From a checkpoint of a small transformer trained on Wikipedia: MLP 512 GeGLU, 4685 steps.
Each number is 128 + 32 x the weight over its row's rms, rounded and kept within 0 to 255. Layers, rows and columns count from 0. Numbers have three digits each. The size before them is the row's rms in percent of the matrix's.

# layer 9 attention query, 192x192, rms 0.04, rows 183-191, columns 0-191
075:092113136096145135127137109117077106142104170090165121126039143133098071154120096131132121137155098123135128153145131134118086119138127194109173176098143131097140101123163139163112149102139161165116122109199151105135110165192166127142142135116083094188146111100065101137121120136088150110152112081085047170122096083107116107168165193183121158101190091131187115054174066191127117123106087194128110104113112126098087072152119179108131100122141147081121178108070173163166135128077098161186100104163167085138102153113107182154140158121185162154103168116132133135180141115135141114
115:174143112117144160160078161161145096100169090156083092186183156108126133148097162154109162123090169122129088144117121129159124161134127077158088093170129148157115168163120118081148078171094144109118132130124131155095111118084110146092102135123164139079139144185177104166143095118146104141110213128140186132185128142145175122044092107098146092181108164146091191144114204086094140115119189052148136142131161135192165186127188106141133119156117129143107105102166124129054130128161192098096119141083156182141140109129151066102108088100065125134177115117138103129108127141085103160
111:076177127177090128192134124083120132106087158131192167120073135150065162145173113135172158129117071159105096138135133101142183153162124125151082099162144165123181141125076166100153158164103020148135144155132116099182155120125133121142139149112056121135143114109088143141104191130117077076099078143251141126100102118093129104125127103076140159128097111155138068178078106110172180109084118106087122121136105159101102088123145137114115137112133098150103108135145109153118129070104161133135099152066111130066146092150126076112158133137149153099159171076147085078135088152149115115
140:099134174126159159133066174146125105137126093113104141174081154150127095155102125138133170137162157135132069140131154186151106209180082145155146141120192124134143150174123116114145105134100144133093144127212138148135106108154168142130152085112065118106118134149138101192100146181142083079118164131196126181151131107139160092083130165088164149190099096112163129121164130164057139090056155085159118123163107119161114049137195143091101116175138188118117101138147127187088128089160153147171080162098136151132131154146140079140096086131161130172138199092115104124139086170088155139
136:133107124128057136136082124140141082133106111134195104175142131123130085142166091150118097156140123137191156164191153173123125131135173116162082150124123164098148092125104107130146085140154073145185124146205108197128089173125153108172116156114085113132154135132180143140082113080125131126110123072143145058102121120117095144093135157148202107128141106123124090096131160124135201093117163143142134147178092163132102105155137158108135159180138080130194164079116181131115153114130196158161122120128113145127091165139170104106177114074205126070163087053124116113163084044167119155
142:209103094124156143155177126116132089184184090156134204104143113122145144142156154059135129151169106152096165151139121117153117208080117120179138140155095172137139159155138186146148153097111154110104089108154109129090123188105101119119076127161101139155206097183153174142137143115219118125081090182101127125150133117160172084095142142096137120118143146122160121141113086113086139089055161168158109167102116133154134151125149137097160125086147147108092146147182163142157168170134108085165123169079086130146183133144156104132202213123144075115123092127185144138150146121096089141
130:068115176098110096151160130155080150105109159201155118166139093135102151141162130155114048080147203102115165186138097129135125126139123164071156146104124175116116164091152205123058137178166129146102133139125075098167156150112128102141108150173116140070155145205143150105115152158130134192101048132119129069113164160158180154109105164155133135107170164083160116110139142219156158142168139162089119144097097129092089136133150147075144108141109128112162123123131133067121072112131096120197132078137117179102100141112146179122123144123142085150156140117118152100077178163100175129
138:120092114135094130112140158115120133124083143137106120083097109086144107142119125152114113138061110135127099088120099099109149139155109134118115118134132173115089101097170133195073147122133084186171120148143189151104095158127147177125074107093161128136189122145179133086210179124105153097134161129124129123078134124117100166163106061116167090148139156086236109110114168136124138167144146132122104103125101190121173185142199187070104094125155164106118151110145114184081193124201137166118149129098163090213150119090116164138173156137100060124091171158157123129140148128090092096
128:136072166117121119152150106121119127087064124137158138157121110154120125115126081150094077097130086141115110109102147059107145144177103081133113148106153103128083146137080122149141159120111136108097137057087146075114153096080153154111163158142112102086155109109137158126154142124123129156049106093122157104129130106121098167185113112121192167117096164142143076080101142194077129111152179152169105124150058134201161213104177132107135113105171100148148132127124169126107117133118171155113120140094172108097110145085146064028042116148099148153132098106109157126241117134138156139